config = dict(
    num_key_value_heads=1,
    intermediate_size=768,
    norm_eps=1e-06,
    qk_norm=True,
    bias='none',
    doc_mask=True,
    max_steps=4815,
)
Each number is 128 + 32 x the weight over the matrix's rms, rounded and kept within 0 to 255. Layers, rows and columns count from 0. Numbers have three digits each.

# layer 6 MLP gate, 768x192, rms 0.0754, rows 69-117, columns 0-95
200119122140161178100058193083156117094135148141080111194099084179152137141132130179106185105083181087108189093147138079084141203128102126166133128107060133145186174124118135107159090067156019155129109104110135128147112174160139104149100134140136123115160139141095114098159075137133152136
131155164115128148135103125099097160119135114121129105191142198065098126117140093161181175100117121114111130115158121114088162118157123104106114119116088141134161121152129150137176134162173060134133081149150083100093137155150142170127160162142178126123157139072127127158158159167146166204
146104116108119120087096081149182126198114155149125142151172148045122140129177112141150146032144147098085143152087156120144082088171187149110112130146092085122117102143041089145096077163100133114154067117090141101086119117189156152108100146118120135159087075105105119125144111102148101115
097144118126165086140034188082092133097089180178136155145129169149146122115103098081120127121141040106117099123124051148091142024089132117108142107099147160099129088147119177184149147124169112124137126117112191151128116159130125131123119153117128095140156124114105148108172135105127134166
110153115148109117096138180114099087128118112109163043131135149121083091088143126108108140155149085076092159162123121129136147166133132093152172133137131156185149094161125126153148145153151133097071130098107120096157111136129174123089088136114121123114093106105122087103133144135130109125
115160134139086153089108157151176196152121164148167060145169118167082127123128101154190100100132148134111138159095126124110140121181126148128152130117136171134198162135145103143124117096152178146118125166166158156186134186095125074172137132118093132146091075158157150137112098162142158129
074129089106144140118085163112136186101127069169126069104158070173097115130113151122117141199122101129132162125080138115147140162153088143088068170128186126186156108191106128144169108161164105120090076141108156143068169103191132065122101195146111125163077135097121151106134174138138116106
131125080156083100089106120150145165160166103122089122113155101133087105136180146074130137124153086094096094100133122154093167067139121108114125104112122142177174143145112150188166147122090158141133101150081147163052146118108188110087106083177169150095089084139155165150133099130128166128
137165151125144142156170156127127125124149096087113178149144121117170135141149111160170127108116157132129171136108126116128107142115105146107124074085131110186090131100106122167113129124106057119165105161132106141107152116077134134159081092131123100119087119114103102143119146067112152132
125150142126190155111158124120065122137132127113174138144115127121054132077088134138114153223145158128127174138114197142167099120124127152089111106122103118156104117101117116149128108074113130142119155123150126125148145146096059124115123126160132133149163123122043096153133168129134141164
154204067097163213153140102133129182143093124151153099170151117096098134066132109096156085163123107157153110166123157113161107113141108145088138116174123140111099178163141190097143145114132125125126091113199145112166136120145220153148135137148128108094091132110109129142145147144231143139
159139079121131174092183134105119174059087106141154112143095095090092122094162088129129052115134162116102148094146108081159148123140166181163058163129133173102089142110121102092084098102148120185124157128127185171154051186132194150169148139134122087066093132143112152114103100144142133134
108143164153143104114129155101172139114158079117132093158076114044087152163121094151135097111150140064129114081120146094085148063162121152167161141129081117122140074111136126141086156124104109134093175163181125116111132082073135146142130084143103147148126172064103136119161169195171153096
126173212073163133152149180085105142119099159135122175129146117163077173079077121098113127135116128144117162098124144143100138088140136103149199103168123061115182131121070100159016076089135117130158111182097165153168133197080118161075161128155123149083106175144152110165162130129180207102
198104150092137127174129133099133121123123084091149138130135125153126216102166101157155088088098078085138125128102119090149124121149130160175138177155145095143158121088142148148095110055131131128198122153122137133095114180134112103157149201135097164119094103146116168122104110164216160152
164146148095107127167144153145109144167112109178122140093166142135105127079098108118115088133139119066173156104148113164130107167176094111215098153175181127120118115164143110127127088128164143083106122055113118140133132096146111129096160094084104064122104115117139071119121174044168155135
120207181106099123110129088109182135134128113158151074128137176079156154136180067079119129102105157097107113174133122188176135121133168154142144130175097135168148076113098071158113097125144113151097148153153140134103132104150131103154128137138181085109097092139146158156179148091137115164
069171180175145099161127187134049089151114129078122068132147104100155145117139129140142187133129170148179120181086202084158130114165166177093162120108208119137157146114109105124117123109116139069145165158153133146103106178111137107094159146103161148066121110138103161169120138113167161086
160109108151144137055093100136105077068111148158126147094125140139145139084131104124084127149127144108142179129145140159113097152092060104103078104134175103115097124140071118125096055159109135121109111111106150104138135146105070153092153177142114129143151154144107132057124162089099125162
147119102086107163114106135102067162104086063098151093129193179078078123095103113167147089131079132148095143108143100069104164116117119083114110110122139175107196089130116082144073103124086129196149096147101090126067108136131133110194112119120151113093081119131110125110105151151141205133
128150116150140130131135079139184125113132179244121094147056097137116144149156118116134123110143107129095110210091121044115160166149127066142108158143157134133153136106109108123120106123130132092119137112130154113186086102172204184161118160068191068132116103164124158153106126132142178174
099114129133135139118089118141139137175170181138091135121133194122085119117152163106128103088168208163145123133094113109172124114085153166134118150173059123166161158121115098174178082163111148058135121162144145140099096172183164098066100132060123115163113112145152157137107071111138121163
142137054089095151106194097123161131115107115115079169137152125127121119145091140075187123109146163149126205109105110124141087187162156120122184126135113110150144171079142152136137116103109077122191103120160093149122128123110135117098108127089128156141176082119123097100114144135148125084
121194088082148197144108053089107128083118171082165152121161147118121127143149077141151138159147142137135102179148170093128057214096115121210147156125230093138130064076095148133156073075135108147160171107172115087177146151174104115108219194098137117152124040120067110093148191099149082195
147090109084095159147152187069143169184165089163128130139141138138105121039104119162122159199086138155142164126135110151187113067159137125123111127085166108173157163129095116141152104114092053083171167096067159116133160086135118153157123138191184096149135160053076111031115178053173157088
102161130130151121123110156086144125140038117176115139129124160122148160107141141121165161125175123127152088202095163100165108127173090140188151085130212128141097121114077140154206149130082110128133123129199118127137058205125115156133130151143140102109180124148064138155181156127123158154
148109172104117117207134140135143168127142176093134153124132122055106118107175101187087077142157112121134169130133070084105151194151177153164151137123138126121191160144130120170072071160153156111156141106056116106158118102224145152150159131146089121124132124165149121153098146116156118097
157133124094117149156099191111115184114091156134111042212122185114080168151114171125104136100129143128072166099183149129106153133117165142119165087152064118072143094167144086144162127138098140106158069119176162075154111140195161125176100167055147102157027114162149105162200141122148121129
145085082148105139130087096107181183085093091161168126142142132154148136137163149130124141176141130126137132159151127091112075112106168180192127114087137134138125193178100153115160075119152154087211118099124165109133102117143124150152161115126148146147119190201091147107095137150139150082
100130190068154105129158097111147165088077088125138137156117132122078110163094095075179111143092099198143172097182152156105124090088072136154187114094089119160115090147041173179172188124167071120183097140080072125107145077078116075170174066112133122136152131120090120125176154097149202147
068129159069114143081048107119080084155103115170178139153136124131138120164112205102134144123144127088104141106124190098166131146127125126149196183119146096172162132130120200163117119122085162100126121093156077107165112157107132142148076143141087191086090151155092131128151175142149116105
193097118095132093135160148022097161119095159067177156112100101115085095104134149133144147132059111142197145147095073115074098082154105127141131141153129113203092149141120071155124145139169153123141122153105177147119121114091108136155099109091059121164175083166079135166143167118124101136
192117134122133155133139111072129154119062134172068163152140179134107154171196084109132166160151176161160127136154102113129133144181173115101071189159077114085067066150168103075105106123127172150116124122128134175111088085152128194137132116100143128094158072172133096136189155143155143112
125098150116126047122137168058121182116102120193130120096131120164151187111146101148135170157119094103111190149112113169169085082120105082137097139153179098121141078103128153093094115138135166091172062100146120122141160111099161150119118129177099114191113123147134098090150125220131111140
137191144118133174141100122074092135142111056191132161101119179100126178086137169134107113138163177042136097248152145150146161050135160156174163075096196169144115133141121130118174083125118079063112138073141125078172149171145113138121137122143137131090163050024110138124191081091186091188
150160119148105160116086099165160123104142102139125130115161114123090108128092022127182122136125131138103158141129148072152103134157181202165160165117038203134148125090137161127174100133146169054164097115122120121105074152163171097101148137124132177098101163159121160113148110120148137145
132162097120146121128116181149146111157130108170135147148141117076126053096121135143106125107095139139151173135136116174089137123104104065090160153121113116144134136094065143156085113077180108038108143163114119161110083104102119169135143078122102149121140047137154121112152135140122150143
121175151117124118151092059081110137129113185183119110114118134136102067091104082076083138132120125106131151142121137192148067097093108116157108145129166150100154172133099221111134061072115108076138141118079097172125107131114117139164137168094170203136140138175089111069140085162110121105
107093082110160205070114072126132129156108128146134151101095155104140153171150108093109138056183127074116081141182040135120082127133091189176090134067147143149137169086099136159172141102173149150119174098152130130182091155184157105157081130096163107117114185202162145108172118082148066101
077172114088152114122126181128067117134132100124096106106137114158145105090130137137108128184099120159179165198089147156068113083134088133113132126139104116136097163102056142150041152148126158125161116183135110178121145145151142103098091153097125160099116109147135208153150070139155135125
201106155098172137118121158109091049134141063155120073148163126179134149145159093115137075169099088113122218121066124098172122124132168093142132071086103106135139120159125145159139157143160132131152120205115131131170120190135162087129138186116082114143113154150099160134130110118174183086
133159146137088105132153123115095121114137179104089166107086110097140097151171118088112139153120154105146151106101157101156111120107103161151098149141144100114096104127110162102156121122149133126095180135053102116089118177148157128107130126124092184136143191138118147144145114088134142097
152118103085122201127111078134187163129115093201149099165140128168105139162144179155122070146150136134134164158105123138138157138114140119066097119138100061133105172142082158181084124135102156103149132145141114121171146125140119113085122113156116174111090118111117169140197128125152149069
131168090129168151104121131103087125116101145173130127133198103138104201129149116072105106118055129108147117125148139119160118087147130129116086146083196152173096099126095128094178147121142119073121142111141072091131091189096108126150165193116148153121125104082074168150131138116136155169
176173134119127163113160117101117147161144113093081044156122122144079095098119091159114112178139113114123119133163137109126085121119183134093191157130128149139140147203146135133106141151129156111175155143177117104129089117135116124159167128139124076129132202125107117181110167146146092086
135151111155125167187145134152119124110153167124097112159105145121147122111180154144171094125104150139139124172103152074174153117075192088162150093148095082119151101130138128081143107084090073115160156183113193131150092162135106136152127107129167140095147154159071148120150096158123109142
095103079086151125132087174112100149125114117082133137114116092088132090209167183047143188153131151115152138089150152169165089133145174131147097135106169131129109107167111092139112131087147178159101229161127103087099084103106122124079107109146128171122137120136121129108131172051132152132
115111130150116188213088156060143114129182158080065123162132088145103137107156141144098175159136105090147156137151076102131113072113080112186126077123135103137150164206128134108105115144136120112140201109103141020128143142157149079105179141116126170171165151128110137104165149189144060084
155144112133132134088149140128111125171186139141109141150125133111172166110126085103089154068199117090077138110112143140102097117088080083123166074080105160083067117101138154118113146178093150131223102121116127108112160156153163151102181112120145129112161123132122089140151133141144114136
# layer 6 MLP up, 768x192, rms 0.0739, rows 69-116, columns 0-95
145105143083108125100150137094103158100154126165119123148155131150131205132118153165124123140107172154093211155164115145020187130163100134119120136136121104107155166155150122132122128118112119141081136124127117136154144101122138050163116181124108107082102162161202120123143129141121173105
183130134097192110147110176106150080103050126154181085098148109186105136141153152139122086118148131123158138134065174129162145167108104123143157104087160113084128149140112106167101158150125124143092160125154115148167059127120103093145157145191105139165129095105106168086142152135142126096
078163136069157132149127166112107170082105103148077151142091142150051114179100131099189099171114108156106126121115102150079087139128173120184214164091102190117133090144161178077115132073156141092077160039132120106138169060141149100141089143136152157132131123127155141191088136192127161150
126133055132101097137084121169161119145136144097132109133172163158109097088142155141170169116123140101078091134162068114154109142137108104121173120171154121137087131112148159154112162132138161155089167050075138096174078119149149142129128184101095081119136171152076103061116071127124124148
190148110119155141127148085096095107107125106116123081143131128136133092090097124115162112151134086134116135103130135129155157132124165123170146098163081133137118149083127170134149103115100123116130174119116101116145099130072119145152151116087141130117150119165109048125121135141068115141
105146132114137083052187106128063117180094145115199108134140097118118150158175178130177136167137192121095128116186223142149139106128148107156130108111129141118154086113120052089129127142122169119105124089101147086087080143126130095098136096174061118202162175117070162177147117083140129131
090158116046134155068186148099193130154179129193112114089157149134147118132147079114159152097187161162126142118102169080200086114233081117110119119106160157085093140099135127114114084129201134115145131130085167175122166109137120105139158098130169134152134126123147097090096109108130101110
138068129099139124155135142118114202094152139082141185084153112111101126102150162121119101125127155119190119100168116101113115142144091142093155201151159147134155086099171122081070136151144095100114123137147133098102145139156067147136096144113094126167162100171168131102157145093125084129
084113073099069094141103068063115145143099097153126082157116119146139151125158140111134148187123141128187106159167169133142166104170088068108148197093099124133146155138155100115095119125106105135114124124142130122137139136136090097156146200131126164086123129117122121148095071138114120145
132078143088162123144155200180081114180147098149143079168066169152096098081112150124158116137133212117108144138151122154086135163123100137128158132192117095107024128181147102116116151102143161142156126078139189102159096099131090119109122144153158136102163166145068121145118169096111092082
141148119174102142144120088151164175178150161165134115121112123104190123052144087147080104136122107153123118129139100160117155198106151094126178124198125106150053107164107109110145149131146055141161131079161176146110137139181133138200180097071181100128171081163162109150173062102116110204
142138102138129108141117103109192141210110105137158120161164199141109118140163164140132118201119122156093071118093176140207089136115153081169135167153141071154116130131152115151080077186180151135120172183101152169144164070147077144110135125177130086119133117160188116116071108076156029165
144197133119073114155120083139108120170217143084140131147085131099158158054129149127116191106160105125153105101105106172101144130131146099188140144153114153155115091094158116125126091144150134130133119151158102052156191124124127126167135156132117143143110107100080190105108107158132106111
199125120181124143125119181101129127148125095178143162140087150082078122126138151085067102110146184213140095225088095174082155155159120141131111132132112136124142150159137139129130127118159065092117107166112154132146093141102168121123095092142154124138117154105170173157120107144134090125
188126171148157098117141183124073134122083140114154158128133138139105123138129157168178110097105131110134112083072091219081093111141107135131179091096053149182107114102078105141116141170106110124188111178135144141111132078124124096147099111143078138083105122128055103158119209142139173111
128144127119161087124152083154055127099106157109122120132211100086120111092111143105198098123093137103132079153121133137148144108104103084094140111113107127117113095169125087097092130115164150141144108167178126140140152139034106122088170099103062096167124129117087137106108170142112067105
163111162110091091075179137132167127119159135131108081155123103116126132065146147095153157130153120109125119038108119160150099131140144106162182178139156070152154121099129106130159167131111185131145100099180111099112136099115157098146105088140196099095154133101026106099085100141101120115
112111119106120170099114165127103101135147086086117164097136155055102103119138185137137057094151119119133114080185070080106121067167116116107110152095091132127125143086107168151105082143111130185137184128137042113100147121083103121084140147096112125152123187105109094151099173081114165121
130103101171119090119127090133089158109116116131148120139130156125137085140078125128160183142191155125106130123114159155115135160181165085123133121143148169173095120104138175105146118100173145135155155165103152095131080098115107113118197137182121179128151151097052129097112103099105186125
106144127113092181147144149079148147104128147153139077155144114176101131110105138141073169086113139125166146168127177043161145151109142070147120210109118165164175156155136118169177121064097064120160181235123111111115164122137126173209149141130154145125116161069162177180141175131124133136
057144146143139142160094169110115173152103149153098087129121089140113112157126153174177128099104119112135153095134143105117147130038101118083157118178109136138114168135111092139109106135157035072151090137172072124034059154149107151098105103089178138148113081133119175095093093189097163147
194093142134101127137094083126132116097124118145201141103115071096109102150136130114122114140148105108114141099167135078084137144193160135064104112150133153118131179132187119138099097100118074185100121109054063153135133137107139167148082175063106093125124073124170102165125169167109104091
144123116146186137128149120135033173145123100159099151131173115113123163069122166134113142174112126181125147120123184138088110106090131138106146124096105160102197143090152165081102114092145145083076136165156158096116143132107117160151181113126147107095115128121124099083149113146116153127
166165128099154093069124118098109105116090127136143032198132136134161147095094085129152143071179110160141151104083069159110085156140148110141157148121127136133136090083134135197120099123110139139128182102156070140055103094119125035107098095109117075164138114119122190106087139164130131108
124184142133154156133073087113109134113138143116111195100154109126152117113141177057146099117131149188135143123155150093204210126154122114043103152127129176211116091162127126102132150134089190121184101161073147209081096120107128063157141149153127119135147135132179157165151157124145119082
191156201080126159088169128153079134162149088099091190157099108083176181131095088188054155168086141155143183129235109185084124102071107093122142147068141117120138145174176177161159149096154158098094142190105133118169211112143123124146110142099132067199103109165141117085106187073135179116
117121105123109146083190136166167150066125193107150142145100120098179050171129126123087178161186116146110161178086142152182136176122145058131116173123127095174144157097118117090120128119098192167077108165153107072153233120139141155083090147136123094154176145167104116166105146219109031143
168142134137185174105114116152096085144149046137088147093127147098220114113122159096130142154135173192162177120165144177123111102152150143126128149170125168148139141139117128098080134164090095088138092069093112157101114152062064154136089173151072218118107108113116155097099148131093145122
134136105101111099100130166114132122121147142200105095172189153127148145134129142133121111118120155186175186188152150131085146136075150153128114088076110136117092122095140162169165140084179128060162115138176086084055089126183131137157142198087161148203162136138130153160097120167125132083
143113104105122103178072121050170018131112122110113075168107107100097176089156197127113112101163164169137124085091140118179167117097118095144134140099079156106099120171143139064111093135170136162123099085162185170152071139124098074118105122144134096166118143139144141118156058135151085151
078098152135134161120123105107107128171081094139136090104092099148097074128106154157154113139103095161103127141140113146080098166106089140127104171137114166093153132146113147101158086156162190134116144129136133167089131075145064125087075122199127145151153116112186083115132130067156190082
163141201072066104134136126067132114129151141156136130112094114119136122128167125111136146112149137121127158151122123145116160116154114161107146069171146094164152109099131128152048108059098182130121084156091169055054118107090104167146108131139092123121118104099080132111173092108110100110
127195170119116156106126189129111116159166166094110137125160128069085140100115114193155130130076060153108111156152165129185182107116058144153129121112117138152164142113121161081124107058157147182139084139121137101071102173143199078164129121125179134145105075110107176151063181190162123195
128176133115121144164127082131151121148124186133100107147106138111084085110126120108154138145110178105109109109144082137101118083107119107177163152171145147115160125118114134121155146089180137124095177141087125130108181127148134144125081177147148106094095059139125097059127095130107121144
106121158040114115164168142111142093122125092122118140130092125069189167133060127117169173142042153075110116130163151096105091141133122101210131104115120150157071096176097147140110170107182081153056133158065137084141181132083103176183115170123097159160089147133184146123180165128113201129
121085118122109137119164107158130119113145123129122136148115168138146173102141165091063173106101123073137155151123125194133070119109113120091131166112111063118159130122101112180173091147124087129127141170126168070114117134117162134132085138147062141150128122091226100157108116132110081135
147102144151121120178143115142123039169107132186168103075132083184137137155175081145164156096155122183175129161103105100106067192140107203126160148155148137087122117168186120151168169191110188120099183110154122144136112105110132149072124128073151129163129129064190128124121135107170129109
155121135141148121085162103158179134120132162070137125130110070154098079078141106117144125119100114201083116142098196091130158129145115070134074183131160099126105145119117148121163087100139139136186119120168155092123089144148118154154087119094101145175133127156134106161112134142140167081
162141140110111143125132138131066192113152177083096172103126156158107147112090161119082172065113065158120155148175134162129120112086117141126116115175127176118118129146120159196169111112121202100135022134091162089122125114084145118090100156075211139096131070109112158131074090116133123148
138130134181138111113210160133142096152129128125129134152088166141148173189118146128164141145123134135129152190142159095120101128175120153112166118125131160118159089211136138129148158213126177180110070087088177092064110113124142134133101156175085102119132102073177119128114179155152140113
097129086101135089172142183116156094081169092122100133105124118160109114158084176119083176130154173124130064126081081210128139124196128095112147137177095120116110120078105128142151160137134156141138111128143139195086101136131118095093111114085091111127052060128159129142125151101103124121
112120182138146136168139115153111137136057139163145126106180059101111117187127097097130094130161124148102106121091139139123142135118121111150074074123096135157154100128099083139125101077170142150114166121109168122107148117138196168136132142146103115122120162138078042134117091144140121080
105120112134073152113125078136124110093146142129154096141128141116207124156141083103132132129108111127141107192138128150147139195152117113100135122149126124085108151051139135082169111134108124118162156135088090198079154114153103125077144161173171154157183105197186149059125132135090034098
115136127120123150138127078112092125137153124111125118091101098116104174152160118130092095152122130117159109079129109182108166112192114123116121130055150082171106170124061175144211091100201148082159124097061141159125188054148135179131104117117130167153129108128128110099122087133132119112
139148139148136193166070111136138146096116131118111143160148085094137165147126146106127081111110117136096116107148069086136122084137172134130139191153108099093102183128150088091121113026063148192082139113126165151182144107145143115151080168113110067104154111130155113092189144169114080184
121162109134113098076135110116124156180195147125134163097168159104165141140106111157134137137112162074164176155136130093156136139099103142187089111119177170080128114163078098122165123139113110129106158147109147143153143139040130106134101114158087152094074130123119132188120143098117107088
140131108104082134125095158061201130108091095111075199185087139151153122117110164164185109146169168151162115108086133183118161159116062124065113086126078103119134117146154137153091044175154110073144174112163100132138120098083144135153163127143105118121120132103076177174159163133129118134
107114090103131143189210125107142107081104144180141081146138139113153131136152123149080132210091148149120115099156184146081107133066093027133093074193145129161139227086075104130170127166122129104180180110117121101137115149098136158126144202199149150088153113177144149146120133099141145143
# layer 6 MLP down (transposed), 768x192, rms 0.0697, rows 69-116, columns 0-95
149164169120140170193129140165154114125138172155124149177109055125175133134125151139154147130058120144154102128169087154122106090086093098130094105149154105151098167106122134091187166075147138090111107093184167160143155100140131110206123106092147193165065181107099119098151151090147095128
111168136142127132182128160102128120112092094142102093119124124128095155157163163157104155167150138171100111102093114095123135143104085126158118159066053129142173123139114118141190144091131135059137155097142112089139142105141117127117095137138126107081162149138127087161162143182186084080
127128135121109168136175116129106095189159068167090175155095109166168169164141089151126147152100095100121108128126104153111127101121148136176116117055121202090124052191098125114141141167111091146128144079141092170096050131140141170107113141153145119182081138116090167146121197137156135094
155143134108139105060109125117106157166087092121135151178153134108186143080092119078116136085118129159132105156128169180116158212132115167167152168140114124142156157128143154149154153112136168138097110164159123134126102198096158076145089164143214132087161154131199125158110115089090068106
125166164169134189155135133103105154080133115137113136124079202089072051137080170150137075162140061145077125178116185100084120119080165113112131088184104157184113054108144122077133130109155183075081078108116097141125154145098121181141100100110092120094188056114124152119127152114075124151
105119153141161127125093144132134120154113153080117107110147096097148119093118126143120116167114145101083106121062122091114076177147145117174080105149092180159195123118062101143166182062118126078082123112107145123207127131194111117115078129123121106125105126127053129110132159072044079129
128146092092108123123141127059178106104050101126122110143140099111109123090135140151153134084153072120120064132118123093155146098231090122106147097122133146104089067144132155149123157169089130140132170092121151137168195218126168212120155096138095154111125101138115150145121092099142141126
105120098167167120105160120116086114105187096154073107076104186054150159178114174147175120075159161134106163142095172134142120127174122154137075101118123120108129062162136155085123116145073111164135110095153096161133136166175106157135128123140105134128140160130116092097063119136089097128
129117172173145092095140064163108129138123086099099106142116130141167092102098136160122088102119117135116142141149094096159114153110148171125129075084158140159115111112065125112125104096147125141175100153189126168144152135152126114163133144126136074106106116083109105132145160141199144110
103036147136119151132136122167122141156168118116132156136137084096144096123128196151105123127098135143141069103138155118125118089153124130112118181143141169113122179117154193133127122063077075107105179167064128138107142153105113088137129118100092147147121122179125106136139138084076160140
117139120164083132147135120101116164118112137167085133141135108182138091156158143139103103068131166138087119064041080175133118192074148168114138046124184103114120109095081143118090103139136169137113096116083186125080095160130118059144150149093107102180132155102143109125122128109113108160
188139110086113110066141169076096184115135175157180117159125158127069165151168123134172074152122095140154092092152114154177147138096103083134131119120178167111108125093142159122153054092076089096169130124099145205161131177109048160126104153061187073147131149176133131130095104146158148155
165122147115167152110086095152100143125164085108200132163144163107155145143124093110087167120109117147045153112149120096072147120105163097137104128116094100114127109168130105183168114107132107120129227076112156161119160074171055059149133100139095128144110135075131113128115149078107149175
132119130151089143150155094135170072120131129150125136105173145138151143160119112100102141163135182154092155170115139159177043169163153095155143157156112159151121070128173162163075132101165092107113152104109147183164123160162144131126177113127183136060146024148217148120096097192084102083
093159184098144148102127171119124148107115162119078122142153160095114160109122149121092125162134122108159121152169101081100068110148097114112121207118129132113091158082009143148136130177116102177184132073112114172076079135140122140122048190114088169151087187079145134090143132118137122167
114134127039144123121084104123094109110167108195153103054106141150151144169101160144105128108205158119170161170131139177102128118083151105107062132116040119160121133185152072129137087154102126139141109147108106134148144154144140185095112142130142105135155113070171173142151119139121083127
128114144190140182140106136127082179147171148138140161073118143106139129074167194184091142105069089138171120125156168129129134108116132179122187135201104138106111186131044129135156085124062123107135074114081101182140126116156128173135217124124076164129092131141090126162101132141115193138
118059132129132152131188100150100147150118094132143127116142113130123066139093128172129122138085169102133221146111178063089130127111088156113115191092121095151082132172163146146125132136152169154082125095126122147194118081057083116121133101109210142126145125118154093133125104119237218160
168108151093153130165125217148093101140125142142124132175091106148129083111141126174087116106115094146090125158130129073130081068128116189122114146106093111082101118127111117154141120120132112067094119161174122165094140158125136148133126121108150124101130145114186145134140142123109107120
098048156118125122130083066146213099126107120106137091186223077125168106082171068168057089187142090172152151143130125136098200166137143130091123123129112143096056104166186117074121155093110114138133109112150171169136085088124128175156108127124092109147129116150117154155115137112155151124
088147178142107124148156109048067134190059117084148100127143100113184139131123188177140205155180135074088176082077120101146152115137107110131090080067148131123162104157117083127164137085167112167120179113225068138102160161179100119143058084091162131118121151131062107121145101139135149110
150122109043103075081161096119155112086083078121121139145093068165160195135139155130136133164080152136071106113148148162144088112151068151110077126119157105097101148119141104116118085153133079133121180123158139112150135117134102154108117071116078103132080132140107131132101126162104120114
141123149189058108112186200105199107141100092128066089158075118133079119179080139124113074133149161156100170140125109073117123183126151106126116085110183090127146072142108118184119144177131096148121149064069138129074147149097068102109083094141153109081188041099116117128124163112152110135
087130125104111089173085199175143184098079121140117147083143127170079113123195114172076166138184119117119091210104110111151152137122096137188129137104156153132170137132140102135134134172128121112153115094124089061120128142119079144108150088114129193072095098112101093101206105097212159145
107081119088125123146163154086062074089114122160117186156164123165114151087128143122134122130169106091127145130126095173130073112126072167125075113086138172110115089154154104166134101195087071166140127095090186141075152177158093100094153167175082126101120132121126172081132129130138133121
174137184094146191083131162102074108144175133099130097139139154105099118123151094110120129124102194160123135136110107186034200116132131074170096179062086142176134154139167139129117143086170189079170115172108181082146103125159157130135135103089153112122155085127136099131081151117165151059
134119128170100179118118094154165114155089089129198137130164142203140138179149098127100137151160074150196099167124084142166178106135126062111123096084150115133164158081152066122142094092139122119074135131189151075129131139122153078100090098178143153107130060119132163142161088071184108185
132107140141156112086091140134069109152163099127089120158099140099115134147111163104084156140129089195147207140180131136092143127138144116161108160143146142187180171118092116144139155133102130135140117161164149158104100113173087124106077163166075132125144100101125147177165079176242115080
211097172124108111159110124156139136135171080129113200110141077133146119127093169151153132116106149105117128141167084091139085117160132093170117160120133142174132114126137170102138114115108161130138102123161129136150173159081160089096143132128116100108061143157169108124109114116086103102
107138155106091096175058150147157163152141114131139152131190135129175204082161124130171157108111155047116176082146109089121099080166147166187150159115100174128083113077124177139182098096116114087121119142139122122132096141105130129190129121164159192134133108087101119053123144161160126131
137116088115091106145136180106160145075086123191133114172195138104079177066058167077104119044160116148175100110108120138150115126130136041187122122123140128074098164137185169142154186154113120138146099112088171175127044066163143177124102086125184138113134121090109172124095137182082094110
080119115104097156163140089169153098119174123176156074089148118126073112146103143125182161121144140161150114090171156162070136099108131116164126235129080120113144088115189114111147098118091213135163137173104113175130142084072108107150132140135127131089106135145141090134135158154117151136
169147095101115190146145133117129160161155111161120100155090194161058081098144168099079117155158114191141133099106111119075148123144168086123128163133071160080112199107169158131143148095167163082137078088112142100155119097164131151147151189123138083123131181112099096103190111142198081146
103095085144145061106141132133161147107172069136143160138177121137166113097095144171135156151125103154143133177088152131114102107173083097112102139086125144150143125149121135136108151127108159098143114198136114105136167155100095083127171088183100157170167144115122129131163107146222169139
188101129121147105113159128115132135202183079141144126083156114103119152117143118171108118115098114132127159131163070097179137141089154128115052193067132123106142123211110115101152090085060118216149153178055129067122135142113120114131192099090103112127127115094104097090067119112200197128
129101098145081151102151171161119082091168109123143079093156117113109110147085169158097132173095124154146180130137108159133125156128123145184129157156123123133191146143112088137139098198125113113152180141088169116090099069159120127150104157178113069143053085114113095121167149129223096178
048163161164115115094081167143140099171196109107167157075156116091113167174115153110185142071104095113124143126139158137062127090154123084118129135107113137118099102110141164149144125168149137129152130104136124124121129081126112134153165142120127117178098112093190138075170105096132188118
153100148135186120188148171084147110111103155126163140172148200115106126104112136101083168132164118094182121171136128156097098166124105191093118144150128143085161098125121108085174106181100177071146120083146150132122118126088151131141153184137168131131133149136162141083141114220104119151
115176128124134109132133128125091130092097147164105121121161190144095151164137109115144127216153157129129143135107153115109131168086174112082125147116206145100090094099129145133132076169139155132134103118107155147134130124136121091043080142129110139098163121160124174160115189114112189102
097136075122146173097129075122082064108139152114130176049239103122129099144137108155116128121092130110185168133093117148157171062105118068129140106105132157106082121162112100141102126098120108136048107132130061070101166104171126146102104093119168124133088098189082143120076118178122109112
132143090105144172121141183098140137131172095131080095116161146150091173129182105178106077156140094106090142147136142115070088111064107054150113154165108130058124159116150128127154093113142105104100140072166114080076124151174126108088139161188140189159159091130104171060133158124113181118
117151120132116079127097159128161135145165138133137183089070132109140082148149075114086114166113169089192127135170133145134097152129134177119142209169146121095113138109114158113113162147129073161118130119121156153132115135159176102098171125125045141131133182130137106093105128106114116102
126141137113130139112155128154088150155140054104067114152116111179143096121200214131067110137123148094161091158109176186171168127156144168150198110087073134103140119133163137164165129132141133100109159129135202181147106156139156081168126146145129111096204157119106132101136105096111076142
159162152140122136110124068125103096194152106151037148124048134120111184098106119139117106121103131116134146177159159166090148134143167081186141123138140090188113126174125142101130166178201164105137181088105128116126085113143111190140099143077084155112139162139099146111122111144036155119
110158123182107113158136094198148158093142094175117109141145101110132122049162105106155170134153054133145126129130149175114155103088108087126158144114102068082131180036157115127092155068109108107175127142120114177163106102111116099091128134184170141143126144191164130128077148111140117172
147079142108089170157116172144165158111128091145116133125075105071103123149112141092127137084074089130126076169155066111093131094133094140162162095112123137122176100116100161147202145133141191138149088112142094155115081127060135175156077116140110086115094108100132118141105069108090102095
132201157091147099127128134093111119142125150172154170163118127149133177115110130138051097075146125131146134109134083095091127116142106163176143158112136120111153110102097153102117170145098071137160101115121110148171144141125115074182100150107151118130128139137140119080123142144178087153
137110131123139161154105169158097044127156109159144109090111154142134115088130163153171138100242113134086132088190108111110097080167162107171070107119161163158171098138043110137171126151101080186098135129158116126168107132124088140143114160123198081182086140114121104105125143147120068143